{"num_hidden_layers": 15, "hidden_size": 160, "num_attention_heads": 5, "num_key_value_heads": 5, "head_dim": 32, "intermediate_size": 640, "vocab_size": 2048, "hidden_act": "tanh_gelu", "norm": "layernorm", "norm_place": "pre", "norm_eps": 1e-05, "positions": "learned", "qk_norm": false, "attn_scale": 0.177, "bias": "all", "tie_word_embeddings": true, "parallel_block": false, "init": "normal", "init_std_qkv": 0.0201, "init_std_o": 0.0201, "init_std_up": 0.0201, "init_std_down": 0.01, "optimizer": "muon_variant", "learning_rate": 0.0142, "beta1": 0.93, "weight_decay": 0.021, "lr_head": 0.00553, "max_grad_norm": 2.0, "warmup_steps": 200, "schedule": "wsd", "decay_fraction": 0.822, "decay_shape": "pow", "final_lr_fraction": 0.0, "batch_tokens": 32768, "max_seq_len": 1024, "doc_mask": true, "train_tokens": 229100000, "max_steps": 6992, "dataset": "wikipedia_en"}
Each number is 128 + 32 x the weight over its row's rms, rounded and kept within 0 to 255. Layers, rows and columns count from 0. The size above them is the row's rms in percent of the matrix's.

# layer 9 MLP up, 640x160, rms 0.231, rows 331-373, columns 80-159
size [102  99 107  87 106 103  78 104 106  93 106  97 102 100 107  85 102  97  94 110  74  79 110 102  96  98 105  96 103  97  94  90 106 104 101 110 106 104  96 109 106 111  83]
[[155 122 142  92 122  83 181 120  86 101 102 100 154  51 115 125 141  97 186 176 126 147 125 104 133 111 198 119  67 164 123 199 116 142 117 208  93 132  85  82 116  96 132 123 132 125  73 132 177 129 134 102 163 118 120 150 142 118 119 136 102 167 152 121 111 128 136 166 119 155 154 112 100 195 115 129 105 121 127 155]
 [175 116 163 154  96  90 100 137 137  87 175 152 156 194 139 115 116 169  66 122  62 163 125 145 108  74 152 136 145 188 119 141 159 175 174 155 156 156 182 106 106  72 132 150 174  58  99 117 119 144 111 157 136 110 206  84  56 189 114 143 136 113 157  99 110 138 158 127 137 156 162  80 156 129 130 171  98 148  90 109]
 [163 101 132 130 101 147 163 195 129 157 121 119 101 104 147 145  98 112 123 130 138 202 161  37 122 126 100 144 179 166 136 112  96 183 114 112 123 169  85  84  82  64 113  97 145 164 151 126 138 153 144 151 108 141 109 132 204 126 170 138 146  60 105 115 121 103 166 123 175 159 137 109 137 143 157 132 135 106 120 103]
 [155 160 150  53 126 122 174 118  43  63 181 159 120 137 124 105 124 173 115 109  71  85 159 122 121 128 111 132  96 122 186 141 110 166 124 136 111  84 131 111 140  85 115 153 102 105 168 115 145 119  59 106 166  44 170 156 101 167  96 160 123 108 164 147 142 130  89 104 100  71 189 125 133 119 151 130 114 120 181 126]
 [146 139 144  97 153 133  92 156 100 178 131 151 131 143 142 129 106 169 135 163 122 144 111 103 121  78  66 139 140 126 143 176 133 161 129 145 130 123 152 148 162 117 111  96 143 140 160 164 118 102 162  85 121 107 134  62 155  82 142 149 179  62 171 129 133 129 107 155 121 109 131 219 182  80 147  99 141 104 125  90]
 [132 123 178 149 104  88 111 117  81 127 172 129 139 108 110  66 104 166 155 123 183 109 144 147  99 137 153  48 130 126  94 121 104 145 153 117 140 167  92 111 197  85 145 118 118  87  98 129 122 105  94 123 143 112 118 117 104 142 157  82 166 124 104 177 179 120 136 114  46 148 198 115 101 168 124  56 104 140 103 121]
 [146 149  84 159  79  86 191 195 173  82 176 178 110 105 127 121  91 109 117 155  94 147  79 126 129  73 119 131  94 126  87 111 120 106 119 157 133 160 165 178  74 129 147 171 175  61 113 151 121 133 145 162 122 106 117 147 175 149 117  71 150 120  86 145  77 132 133 135  75 117  93 113 111 135 200 171 107 133  66 151]
 [174 105 154 140 156 135 165 135 117 152  94 147 174  83  73 133 129  51 189 142 134 102 132 175 134 133 115 133 126 120  98 136 111 154 150  72 108  42 162 114 143 197 103 219 113 126 143  79 175 164 113 121  80  81  90 116 162 105 133 159 119 144 148 181 137 118 138  94 181  97 163 121 147 161 152 155 165  92 152 187]
 [139 103 148 195 164 107 130 145 147 126 113 147 146 148  40  52 201  63 136  92 149 146 170 104 150 126  97 153  33 111 119  96 137 158  98 108 101 150 128  91 126  99 139  88 104 103 170  93 139 105 120 163 118 124 162 163 150  63 139 119 137 125 145 128 149  44 104 144  86 115 106 123 152 133 101 131 131 128 131  87]
 [148 132 146  64 155 125 132 136 150 104 108 172  81 158 100 160 180 140 144 150 143 128 111  82 104 127 126 219 150 103 144 131 159 102 133 109 125 125 132 112 160 154 165 116 119 116 172 173  83 137  89 181 133 137 141 169 110 127  75 137 137 103 162  90 153 127  79 101  60 123 111 176  99  80 171 167 109 174 129 116]
 [133 199 116 137 222 111 124 145 139  49 178 131 110  72 103  79  92 136 114 115 121 119 163 155 130 128 128 166 124 131 126 166 152 128 209 126 121 135 122 167 153  99 137 119 122 152 114 104  67 147 116 132 171 134  96  66 132 105 170  89 125 172 155 145 102 141 183 139 154  37 110  91 112 127 101 134 108 146 113 139]
 [142 103 149 100 133 175  95 137 118 120 124 152 158 161 138 134 109 113 134 111  89 126 121  99 219  68 161 168  90  84  99 183 119 128 160 108 100 186 116 136 191 102 117 130 154  78 193 101 161 134 140 176 130 146 175 164 127 122 129 178  84 106 124 132 147  94 157 104 156  93 126  82 147  92 131 157 132 109 105 104]
 [112 183 130  65 171  29  95  97 107 112 135 134 106  84 118  72  72 147 132 140 111 202  91 126  85 144 140 178 141  68 156 158 137  94 153 135 138  98 178 144 149 145  87  63 123 187 127 110 127  95 100 126 141 142 143 137 161 123 145 113 128 149 116 147 110 108  77 152 104 175 184 166 152 102 150 144 186 123  72  99]
 [157 161 154 126 124 111 146 122  98 177 151 170 107 111 180 110 138 161 140 124 103  93 155 119 114 127 102 155 120 109 168 136 126 170  92 101 152 129 106  87 113  80 120  88 140 110 192 127 126 107 120 141 157 113  97 125 137  81 156 139 158 125  78 227  98 119  98 113 102  97  99 112 135 155 135 145  84 140 128  75]
 [ 70 154 101 119  89 164 135 128 142 146 140 163 127 115 165  95 126 183  69  89  89 188 102 151  94 125 107 135 142 166 130 109 131  72 153  90  87  91 191 161 151  79 135 182 155  93  83 186 135 113 135 116 138 102 108 128  97 113 135 108  35 157 143 120 117  76 135 109 156 125 142 103 130 195 141 179 131 133 143  88]
 [101 111 123 175 110 121 155 141 156 155 118 125 140 145 122 102 177 159 104 121  96 127 108 191  78 116 142 145  69 168 150 176 129 173 152 152 138 200  83 153 144 168  93 158 190  93 119 140 101 114  91 123 130 102  95 171 170 156  84 140 178 108 120 146 157  47 119 124 101 146 142 147 185  98 104 145 132 109 169  78]
 [148 129 116 114  92 129 145  99 108 117 179 127 117 148 113  93 144 109  85 149 107 171  97  82 127 157 117  87 201 199 136  68 133 207  63 104  50 116 150 107 132 168 126 160 124 119 112 148 149  84 137 145 146 149 155 126 141 132 148 135 150 140 142 109 138 132  85 152 125 109 148 161 160 172 163  89 115 131 148 170]
 [173 130 131 131 151 115 159  82 144 135 161 165 128  97  97  59 151  62 196 106 169 139 154 143 107 102 113  82 185 163 154 123 148 139 135 141 115 156  92  91 148  96  84  94 119 143 117 124 164 136 110 184 136 112 120  93 157 136 127 121 157  99 194  96 199 124  80 138  89 149  60 171 182 152  88 188 177 132 128 118]
 [110 218 138  88 108 110 134 111 175  74  88 161 126  91 123  84 102 138  70  98 164  67 107 174 132 112 172 159  88 115 145 128 117 146 147 148 109 124 159 134 178 191 135 116 115 131  64 161 128 118 128 140 163 119 203  96 134 144 124 115 147 118 144 149 138  91  74 158 108 136 148 117 148 181 163 139 111 169 109 136]
 [ 71 125  40  89 114  98  66 130 145 109 122  49 118 130 163 183  79 116 157 128  78 145 103  73  99 103 158 113 112 116 125 164 100  99 163  89 148 106 150 178 160 130 132 159 155 119 142 226 126 129 135 186 101 159  99 110 147 108  98 128 165 145 109 147 129 136  72 167 155 176 135 160  90 123 142 145  98 143 105 108]
 [ 74 176  99 104  75 140 119 109 144 130 206 108 166 123  94 115 134  57 140 102 119 146 147 161 163 139  69 119 143 140 139 129 132 154 205 161 145 103 169 125 161 169  72 169 116 162  68 100 140 125  89 148 129 151 121  92  91 121 134 133  94 148 146 171 117 146  66 144 144 130  98  82 106 158  96 162 105 159 125 119]
 [127 114 137 141 115 126 140 119 152 119 152 140 142 119 152 116 126 103 115 130  43 141  81 110 136 128 149 114 131 230 103  74 101 134 117 137  91  74 122 125 101  49  88 155  70 159 137  97 125  89 135 127 181 138 168 140 179 132 132  95 155 142  96  83  70 153 155  95 132  92 180 152 125 138  93 121  27 110 121 191]
 [124 150 107 171 137 118  88 146 161  96 127 122 116 107  94  78 166 104 102 136 116 166  99 182 117 108 160 110  89  93 141 130 163 134 132  68 144 136  89 140 169  67 145 191 104 130 150 133 102 143 105 149 124 119  79 144 173 123 143 152 115 144 100 133 158 147 203 106 161 200  88 173 113 106  97  68 180 132 133  75]
 [ 97 130 129 199 131 119  65 130 193  61 113 162 144 170  98  94 127 127 135 151 141 118  83 183 117 163 147  87  94 111 115  96 105 187 164 150 151 137  87  96 196  96 189 159 173 125  99 134 115  95 148 129 193 122 165 142 160 132  93 117 161  91 133 155 157  89 136  86 136 126  86 143 145 147  78  90 126  72 147 124]
 [107 128  89 110 112 156 113 122 116 138 147 168 124  87 157 168 110  88 182 173  91 135  94 127 138 117 145 115 179 107 102 142 143 183 178  52 128 142 143  51 109 137 138  89 184 141  69 120 135 156 154 176 154 130 141 125 176 202 179  90  95 182  93 117 119 132 173 164 114 152 124  94 144  83 157 133 107  57 110 103]
 [106 149 159 112  71 117 110  94 121 106  93 161 135  90 153 117 102 137 157  71 122 131 132 161 120 131 177 118 160  69 145 118  88 160 153 102 111  70 157 175 123  75 172 103 127 110 153  85  97 160 126 123 150 120 149 147 169  66 121 124 188  65 162 156  98 135 125 162 141  75 113 126 108  99 112  98 114 153 117  86]
 [158  82 171 164 132 135 146  95 130 149 166 121  98   6  87 151 170 123 162 141 119  60 152 109 145 102 119 122  77  57 210 128 134 122 163 204 139 140 150  95 121 116 116 178 135  81 174 120 161 112 134 121 123 132  85 121 112 134 112 119 139 146 119 145 106 117 136 115 124  97 164 129 171 145 103  85 141 130  72  78]
 [120  96  84 115 128 167 108 181 130 134 158 123 112 178 139  97 122 167 126  90 136 136 138 140 101  32 124  79 102 103 114 114 117 163 170 115 187 139 137 154 167 126 168  85 128 108 235 174  97 181 203 112  96 131 124 116 168 136 127 116 128 107 133 161 161 104 124  97 153  61 153 115  77 157 121 125 127 120 124  95]
 [119 164 185 144  95  88 121  89 117 108 177 153 171 126  99 146 103  67 144 110 132 109 137  69 129  71 121 133 202 112 156  97 116  84 120 143 148 213 112 135 169 133  95  88 146 123 176  93 148 179  77 124  95  93  98 111 130 182  59 146 132 115 135 131 114 130 189 100 149 151  95 168 104 152 142 116 108 147 147 142]
 [ 80 156 164 133 120 144 142 126  64 136 137 166 127 115 188 116 129 116 154 126 102 111  71 180 115 157 115 156 140 138 192 176 109 151 137 176 130 142 122 172 118  66  88 134 125 119 102 147  54 132  72 105 149 113 163 129 130 139 165 128 166  70  89 101 112 175 162  51  96 141 158 118 132  85 187  61  90  99 115 109]
 [180 131 183 142 106  47 145 168 114  82 126 161 134 136 100 116 133 127 141 184 117  72 102 131 132 111 177  81 127 152 129 143 173 124  81 153 134 134 111 107 142  61 154 157 174  97 124 145 166 151 153  75 122 151  91 129 113 121  79 111 155 108 115  83  95  89 150 151 115 144 143  90 109 172 130 148 113 149  96  90]
 [ 91 163 187  97 102 135 161 125 139  80 202 163 124 105 139 128 110 173 124 164 104 126  95 107 149 128 123 125  77 121 164 131 111 113 183 201 149 129 184  80 162 112 153 143  85  74 114 137 127 113 152  91 151 172 162  60 164 105 164  88 139 149 215 113 109 163 177 117 135 124  92 171 152 112 110 177   2 115 140 124]
 [131 143  82 104 139 166 127 128 107 104 166 123  94 132  93  87  89 151 125 112 133 128 100  88 170 157  90 131 165 141 201 174 109 110  97 114  82 147  82 158  97 120  47 157 121  14 138 169 134 102 159 173 184 106 127 120 135 103 118 184 117 115 146 126 102 133 154 116 156 201 145 145  99 119 153 180 158  92 123 145]
 [111 121 164 125  86 147 147  78 147 142 121 116  97 107 141 113  87 116 174 129  79  80 145  82 223 164  91 135  64 144 112 139 202  96 129 129 111 137 131  87 130  89  90 145 183 158 102 146 130 162 100 124 148 148 147 137  85 146 158 135  94 126 117 136  69 114 128  84 107 157 136 104 104 103 114 181 115 149 161 139]
 [136 130 155 191 115 108 157 168 120 164 116 111  84 151 157 109  91 110 113 143 101 159 116  89  80  76 115  63 110 126 169 128 167 113 184 140  93 157 178 196 119  68 138 116 119 128 115 116 116 135 173 125  91 123 138 104  92 111  93 157 172 112 114 115 154 160 135  74  92 164  69 147 109 144 114  93  94 104 105 120]
 [125 126 150  97 123 156 162 202 133 144 131 112  85  93 109 128 128 136  79 108 109 166 113 113 132 138 130 150 138 170  97 149 195  57 134  74 171 179 139  98 114 110 134  91 176 113 104  37 153 138 209 134  99  87 120 169 132 139 117  84 143 134  80 151 100 100  95 159 142  82 127  85  99 136 175  87  96  99 127 143]
 [148 111 170  98 118 159 125 137 124 138 135 157 144 152 111 102  78 129 100  98 172 118 117 106  90  67 149 140 137 144 120  95 142  75 170 153  95 104 130 134 116 116  97 111 115  95 135 108 206 186 129 188 146 110 129 177  83 176 153 130  82 166 128 121 105 225 145 148 113 123 175 168 171 134 134 182 144 108  71 132]
 [176 140 108  53 177 112 111 112 131 103 158 165 177 149 138 140 130 126 174 172 169  96 156  88 131 128 110 118 179  98 105 178 149 116 171 130 113 125  81 102 159  69  66 111 175 119 150 131 156 111 144 193 129 114  90  73 165 112 164 150 101 140 154 152 159  72 161  74 114 111 171 129 124 136  95 137  63 148 163 184]
 [ 95  79 163 144 110 138 136 137 107  54 143 176 107  78 103 118 156 141 118 123 125  92 149  85  93 217 141  58 119 101 123 124  90  76 178 114 135  82  69 138 110 171 148 119 153 142  94 177 143 151  84 148 106 139 110 103 106  91 155  91 102 106  94 127 138 114 137 110 102 157 124 142  99 121 178 130  89 153 175 104]
 [151 154 200 179  83 143  99 109 141 107 145 126 121 150 103  60 165  67 120  54 115 118  91 137 199 169 112 102 169 185 162 133 123 161 138 114 129 153 150  75 149 129  99 134 143 154  56 129  97 158 156 118 142 128  89 179 182 102 131  80 230 114 106 163  69 116 110  96 142 162 185 115 156 140 132  91 136 139  85 100]
 [114 191 102 160 169  87 120 139 104 177 153 134 132  95 109 112 159 132 114 166 160 107 157 124 155 131 136 123 125 159 157 186 148 157 136 129 117 128 155 122  96 124 134 113 153 134 170  43  88 170  81 184  97 158 124 145 173 104 154 139 129  86 123  94 147  54 195  66 108 139 115 118 147 131 154 142 134 133 134 143]
 [ 64 122 138  80 115  72 105 100  94 113 125 152 126 120 131 134 156  96 135 174 166 169  68 152  99 106 166 125  96 135 161 132 110  62 102  75  96 113 128  70 170 145 137  68 134 142 100 105 135 126 179 113 136 150 208 133 174 162  83 106 122 153 105  34 133 149 199 122 198 163 140 145 151 107 135 146 134 114  79 182]
 [135 119 164  67 146 133 114 115  96 135 122 164 135 126 107 101 214 124  70  65 118 125 128  91  69 138 179 144 109 151  79 108  94  96 138 135 130  96  97 148 137 110 111  77 113 128 121  98 146 122 138 115 159 137  65  60  93 126 126 138 118 169 132 184 154 149 191 161 114 115 169 125 141 113  92 128  60 140 192 149]]
# layer 9 MLP down (transposed), 640x160, rms 0.119, rows 331-372, columns 80-159
size [107  99 104  83 113 110  73 113  99  99 115  87  96 101  96  73 105  85  94 114  71  71 109  97 105  85 103  99 108 105  96  83 103 111 101 113 108 111  93 126 114 122]
[[179 157 131 138 139 148 160 125  84 150 139 192 114 192  97 131 112 108 139 157 128 130 160 100 138 196 170 122  48 223 106  96 149  84  82 138 133 100 145 194 139 185 132 118 115 158  81 129 129 158  89 138 100 134 165 110 105 146 129 153  74  81 108 105 116 173 144 130  71 154 195 133 129  78 130  96  79  83 119 180]
 [ 92 167 150  91 114 153  47 182 119 141 114 142 145 133 126 131  91 160  99 114 129 175 121 125  94 149 173 226 183 135 120 118 136 128 146  79 136 138 111 155 156 173 131  89 194  82 100 179  42  99 157  99 105 153 120 124 172 134 133 132 122 120 119 102 159 179 133 190 172 166 160 161 124  78 160 152 118 160 137 120]
 [110 202 138  56 152 147 155  95 161 113  84 132 147 135 117 126 111 158 137  66  87 126  94 130 120 154 153  61 128 162 133  99 178  75 180 142  78 171  79  95 123 180 169  88 136 147  92 117 177 117 137 105 101  65 121 162 120  78  73 174 145 161 132 133  92 127 134 120  61 173 122 174 183  94 103 122 159  87 151 111]
 [132 170 107 152 134 160 144 116 175  57 123 135 100 194 177 133  98 126 140 179 141 140 136 103  84  73  87 118 135 131 107 115 102 124 142 158 109  63 142 130 100 129  70  91  70 204 141 149 129  88 173  95 110 174 100 158 130 153 118 179 124 126 166 105  61 137 146 148 169 143  84  80 109 137  77 116 122  85  80 109]
 [121  77 117 114 129 175 100 115 114 135 141 112  88 111 137 157 161 135 146 154 141 168 143 106 171  97 155 141  66  89 123  71 154 128 176 226 114 131  86 121 132  83 131 113 136 137 155 114 131 168 142 111 156 149 155 122 102  38  62 122  46 156 168 124 130 156 140 162 115 166 147  64 143  94 136 113  83 170 145 153]
 [136 153 142 131 154  64 145 139 105 129 106 129 164 117  99 112  77 138 151 143 105 173 160 155 117 109 141 196 180 158 156 173 143 177 121  93 105 107 153 140 117 146 111 110  85 124 127  63 110 168  94 164 130 202 109 133  25 150 137  77 157 105  88 133  89 147  93 124 106 123 140 205 189  99 147 116  90  99 136 113]
 [ 98  74  95 122 116  94 123 106  97  61  83 138 122 187 106 186 121  87 142 118 116 128 183 170 145 109  87 143 133 153 103 136 136 179 102 118 135 133 104 179 102 102 123 130 112  98 203 146 176  72 106 148 150 159 133 140 150 131 150  81 121 106 129 102  91 159 150  98 156 134 138  48 118 159 180 163 174 161 100 102]
 [127 132 132 138  95 215 155 135 105 143 107 113  63 135 118 127  86 113 156 180 146 123 159 115  73 115 135 159 151 163 153 188 144 151 122 133 140 128  82  97 109 120 188 170 140 161 139  93 143  79 114 101 113 150  70 139 213 218 182 102 131 133  62 104 130 144  76 137  55 106 163  34 108 146 131  91 131 121 111 115]
 [129 106 129 156 161 127  71 123 148 137 136 145 137 174 120  90 165 105 107 144  95 160 133 115 112 142 140  97 188  89 148  94 138 134  93 172 127 134 151 132 112 143 117 172 141  89 111 157 153 116 123  74  73  51 115 132 196 146  87 141  96 131 104 104  94 155 152 101 146 118 174  90 116 101 118  86  42  95 105  83]
 [135 101  61 148 104 147 163 116 114  92 128 150 108 149 113  74  70 137 168 174 164 136 121 135 103 177 170  89 173 177 149  93  87  96 136 128 148 108 129 184 139 138 127 122  96 145 133 108  66 103 112  78  99 173  73 158 187 118 100 148 195 177  84 131 144 117 119 142 168 132  88 112 133 126 163 109 123  68 138 136]
 [ 82  73 142 141 145 125 137  94 157 132  51 105 117 106 134  84 137  73 139 123 111 160 118 145 100 105 179 168  56 148 142 169  91 176 155  92  99 107 134 118 189 161 152  96 143 140 168 110 209 123  36 140 141 108 175  90 130 176 143 147  79 132 114 156 160 162 134 134 132 179 137  64 123 175 165 128 163 190 166 115]
 [116 135 120 163  80 154 126 150 126 139 147 169  99 100 144 113 155 178 108  89 139 137 102 138  92 122 164 145 127 188 127  65 113 112  99  85 209  99 125 190 165 170 147 130 112 138  99 170 152 106 102 125 109 128 134 139 107 174  95 129 140  49 147  68 112  64 173  99 187 176 110  77 187 146 170 109 105 173 183 162]
 [132 119 131 185 127 211 122 180 103 125 162 109 104 165 110 109 190 105  93 114 126 131 138 138  84 102 167  94  77  95 141 103 148 101 103 162 178 148 146 101 149  82 153 133 144 144 141 148 126  88 161  97  63 110  99 132  70 118 110 138 156 124 152 158 103 147 117  48 116  80 150  89 123  88 119  86 129 106 134  99]
 [ 91 161 183 176 118 152 100 122 113 137 163 130 134  97 117 110 181 133 160 122 146 127  96 130 150 139 184  15  80 116  89 118  87 180  72 169 155 141 114 107 144  88 201  61 102  94 109 142  97 114 139 114 176 111 119 125 149 102 145 139  80 142 177 127 119 106  97 143 167 153  96 105 112 114 138 139 150 117 170  86]
 [115 110 126 138 178 135 132 105 144 192 109  86  92 176 110 101 108  92  77 161 129 151 107  77 118  96  37  64 175 124 155  78 171 136  81 155 104 114 123 159 121 132 188 133 133 165 157 140 135 168 232 114  96 128  70 102 140 141 108 120 159 139 153  90 148 143 130 167 137  74 116 133 113 154 117  92 136 119  96  49]
 [ 97  87 107 126 174 191 131 110  70  99 108 136  94 187 134 164  85 143 142 156  78  87 143  69 123 153  63 145 137  80 128  91 110  60 114 124 129 114  94 108 136 127 102 106  90  57 113 189 154 166 182 142 128 131 160 163 112 113  85 117  92 138  91  83 114 149 171 134 142 136 147 153 159 166 171 120 123 182  67 155]
 [ 67 120 131 106  93  21  71  97 159 135 141  99 124 149  95 142 116  99 216 109 128 122 150 140 150 110 121 125 114 111 107  99  99  72 118 156  62 145 146 181 100 105 129 159  86 123 150 122  99 134 141 153  41 115 138 148 132 129 123 125 121 150 133 138 219  96 142 144 160 129 121 197  86 107 121 113 115 110 121 158]
 [153 167  88  94 143 144 128 123 106  68 110 101  87 145 121 163 119 111 136 137 129 158 140 129 113 175 105 113 113 165  89 123  97 133  95 147 171 104 133 101 152 157 175 131 119 153 193 116 111 180  70 131 122 124 130 129  81 167 147 113  66 114 107 168  93 177 151 110 160 138 198  85 100  63 137 120 163 118 210 160]
 [135 110  84 119 122 120 113  93 110 111 166 189 134 165 157 166 129 115 110 166 128 148  85 129  94  81  89 193 155  96 123  76 130 126 176  99 108 118  94 113  96 183  94 138  81 115 101 149 152 109 149 159 125 174  93 111 102 142 133 116 200 112 129 199 136 166 114 151 135 145 128 130  67 166 121  98 184 166 120  94]
 [181 137 129 128  88  81  86  98 132  84 114  74 137 136 115  62 152  62 119 198 115  89 157  94 126 113  59 114 120 166 120  99 115 104 152 111 143 118 150 138  94 163 124 175 125 196  77 142 188  95 100 151 121 106  94 106 156  86  93 140 167 201  78 155  83 130 147 183 149 158 169 150 125 125 145 120  68 130 125 133]
 [115  99 144 151  92 108  86 136 126 145 171  56 126 127 100 146 126 121 150 138 149 139 118 164 167 192  86  54  95 148 144 167 142 143  94 141  86 115 118 153 133 124 160  76 123  85 143 115 125 155  86 124 147 182 181 117 117  92  90 116 120 150  99 109 155 116  43 199 117 152  91 171  89  94 190 124  63 171 155 172]
 [152 141 141 114 100  79  63 116 180 172 141 119 163 134 111 152 108  86 175 160 109 153 115 169 145 157 137  55  77  97  98 120  92 112 101 131 172 101 107 188 143 120 166  91 131 167 100 134 146  77  77 133 195 161 149 131 160  99  79 131  93 213 133 100 151 122 174 122 129  97 114 141 152 102 115 143 148  71 169 133]
 [ 96 113 114 130 111 139 138  87 159 100 110 167  80 151 162 143 141 165 125 122 143 109 204 112  49 118 134  76  90 137  98 156 126  81 158 117 157 141 149 105 178  89 147 137 142 119 129  83 183 165 126 153 116 115 136  45 132  88 166 159  73 109 142 133 109 170 167 116 146 134 176  86 186 140 158 159 122 115 148 137]
 [151 115 148 104 119  62 120 104 106 129 162 100 170  75 202 187 175 109 110 128 123 181 148  97 136 121 100  97 148 115 140 179 130 120 142 118  90 135 106  56 133 109 135 131 102  99 109 118 139 161 105 152 101 136  53 152 104 138 117 119  48 214 152 141 124  86 137 147 175 157 158  89 156 136 131 174 137 128 106 136]
 [135  97  96 121 110 122 111 152 108 128 111 115 115 148  90  57 123 208 141 134 167 102 159 121  85 146  95 109 107 138 132 111 101 149 115 148 135 148 148 168  79 134  93 177  82 106 119 108 152 136  96  80 112 135 108 106  94 131 136 127 140  73 176 114 175  59 136 146 128 182 109 181 124  96 102 144 169 149 106 116]
 [ 89 199  80 110 145 123 230  85 144  92 131 162 155 137 141 129 120 137 139 136  93  84  78 112 126 194 123 142 141 102 106 133 118  99 118 132 124 167 173 155 185 100 133 207 119 161 116 117  77 123  41 142 140 169 112  98 122 126  93 157 100 115  69 125 174 127 161 137 115 145 110 137 121 111 101 146 154 143  80 114]
 [113 111 120 144 156 113  71 141  86 165 147 117  97  71 162  98 117 164 184 143 134 181 143 133 116 140 145 129 181 136 174 145 114 122 108  97 165 150 163 132 126  98 176  97 129  62 138 206 109 187 117  91 168  97 162 116 169  80 117 108 127 175  76  73 185 159 121  81  99 132  97  80 124 164 141 201 116 141 103 123]
 [140 126 168 108 105 179 115 145 132  80  54 173  83 159 174 111 130 136 121 167 105 102 132 111 149 151  81 185  62 137  75 169  88 126 155 124 140  60 114  82 139 139 203  97 145 152 150 170 159  94  93 161 104 112 156 161 126 132 132 104  83 100  62 148 110 152  84 130 152 134 117 115 144 132 124  97 108 158 157 123]
 [190 115 188 134 156 130 156 145 115 126 147  67 150 135  79  76 145 139 139 176 182 155 120 127  86  96 186 147 147 120 108 140 160 164 116 200 103 108 183 166 121 130 101 113  66 130  97 123 171 115  94 171 110 147 106 152 105  54 101 158 135 110 130 107 147 136 116  92  95 121  87 110  86 148 105 164 129 105 124  55]
 [134 161 138 128 112 119 142 106 140 140 111 116 172 120 143 159  99 111 151  94  60 145 131 174 135 161 109 120 158 219 128 150 115 120 150  76  86 157  77 126  76 210 102  93  87 102 131 161 125 105  89 122 102 113 130 154 149 154 255 163 173  99 103 131 159 174 121 149 141 134 115 146 127 139 139 102 175 138 120 137]
 [146  78 149 102  80 117 104 182 104 169  92 123 135 119 108 130 113 180 128  96 120 108 143 137 200 121 121  82 135 120  86 135 145 100  85 102 140 113 145 167 107 144 133 152  93 113 114 163 138 181 157 128 163 119 141 121 118 101 135 127 131 187 121  99 131  76 103 151 165 125 133  88 167 101 158 216 133 142  71 163]
 [159 145  93 206 123 135  96 144 126 137 165 128 178 204 112 158  86  90 110 153 154 184 115 106  78 168 104 118 118 154 136 124  92  87 111 108 134 189 172 101 133 121  91 145  93 129 159 146 115 148 117 144 121  69 172 157 160 118  43 142 112 136 175 107 105 156  73 123 173 114 138 147  81 126 141 116 116  92 215 124]
 [165 158 153  63  97 123 159 101 197  55  97 203 124 145 113 119 157 159 115 132 142 170 142  95  94  99 126 120 138 100 117 120  97 123 172  77  76  99 165 167 143 122  51 160 181 148 162 149 127  87 108 163 154 137 143 165 139 103 144 147 178 106 135 180  38 143 107 121 107 103 145 144 119 111 129 151 132 127 121 107]
 [ 86  86  71 171 135 113  81 188  92 120 115 110 141 153 155 153 120  76 108 105 138  91 103 132 179 117 188  88 130  93  68 142 181 144  85 160 178 150 129 168 119  96 118 177 199 154 116 183 131 113 122  91 156  94 119 161  75 124  72 147  84 134 144 143 123  93 200 192  98  80 136 196 125 103 106 110 127  90 139 140]
 [179 133 112  44 174 199 131 152 130  86 132 109 106 143 109  94 130 125 115 136  64  70 125  76 149 168 132 198 128 160 132 172 118  57  78 142 113 163  70 138 142 134 132 177 128 155 219 167 193 159 123 140  75 118  95 143 129 116 163 107 107 140 119 168 126 101 106  77 137 153 127  82 112 197 136 116 167 121 173 162]
 [148 113 142 129 103 123 124 103 101  93 135 136 100 173 123 144 181 111  91 155  98  68 154 124 152 142 133  95  47 185 132 145 128  91 217 104 119 118  52 124  83  89  53 132  91 157 127 131 155  93 114 128 185 110 177 162  96 159 178 116  93 191  57 133 170 166 154  89 183 154  94 114  97 136 138 149 120 119 112 172]
 [ 65 153  59 115 154 135 139 106 142 157  77 136  94 165  98 144 128 124 142 145 177 103 173  99 113 128 107 113  94 203 100  50 166 140 172 126 152 115 140 111 143  64 136  95  88 140 168 159 219 154  28  83 130 125  79 118 141 138 121 198 139 157  92 168 123 165 161 151 148 125 148  97 110 152 185 167 180 121 163 174]
 [168 124  99 124 112  82 133  95 147  88 121 165 138 124 106 155 117 111 141 175 144 106 128 123  92 202 107 103 103 121 107 137 144 121 118  79  63 137 143  92  47 164 180 152 179 146 143  66 115 166 160 146 147 152 170 115 168 169 125 118 106 161 132 142  72 148 165 145  82 137 122  67 168 212 135 118  90 103 185 100]
 [ 67 133  63 129 175 136 123 118 103 151 166 125  80 204 103 129  88  57 159 145 129 131 115 145 161 190 209 117 105 136  87  94  67 156 125  71 108 170 161 163  89 146 158 151 105 129 152 179 150 168 117 129  93 139 129 140  99 102 136 136 117 142 123 149  97 124 151 101 170 145 175 163  45 166 127 134 165 110 134  91]
 [104 107 100 146 156 104 166 107  86 130 101 148 117 135 129  92  80 101  83 142 159  78 125 139 153 152 108  97 197 176 120 114 133 160 150 150 157 111 171 162 133 154 118 191 137 100 181 109 124 124  91 142  62 118 164  56 161 118  99 173  82 135 121 165  93 126 131 136 142 114 174 109  99 107  78  63  86 110 155 131]
 [ 96 107 169 112 104 102  72 191 124  45 161 147 100 137 132 108 127 102  98 133 138 144 151 131  97 118 144 168 133 145 138 184 149 158 113 159 174  94 152  36  95  88  72 113 151 150  82 140 159 134 123 141 133 140 134 137 144 107 114 149  92 155  92 150 146 157 104 136  97 123 161 206 131 133 131 119 133 159  88  74]
 [167 181 198 151  72 111 165 136 131 121  68 116 177 130 131 102  28 133 144 190 116 119 122 118 160 127 124 208 131 105  87 127 121 133 107 106 143 175 123 167 149 158 120 109  67 106  99 134 121 107 112 125  93  94 157 127  75 105 116 142 140 109  86 169 132  84 127 124 177 111  90 146 203 134 124 107 103 127  91 181]]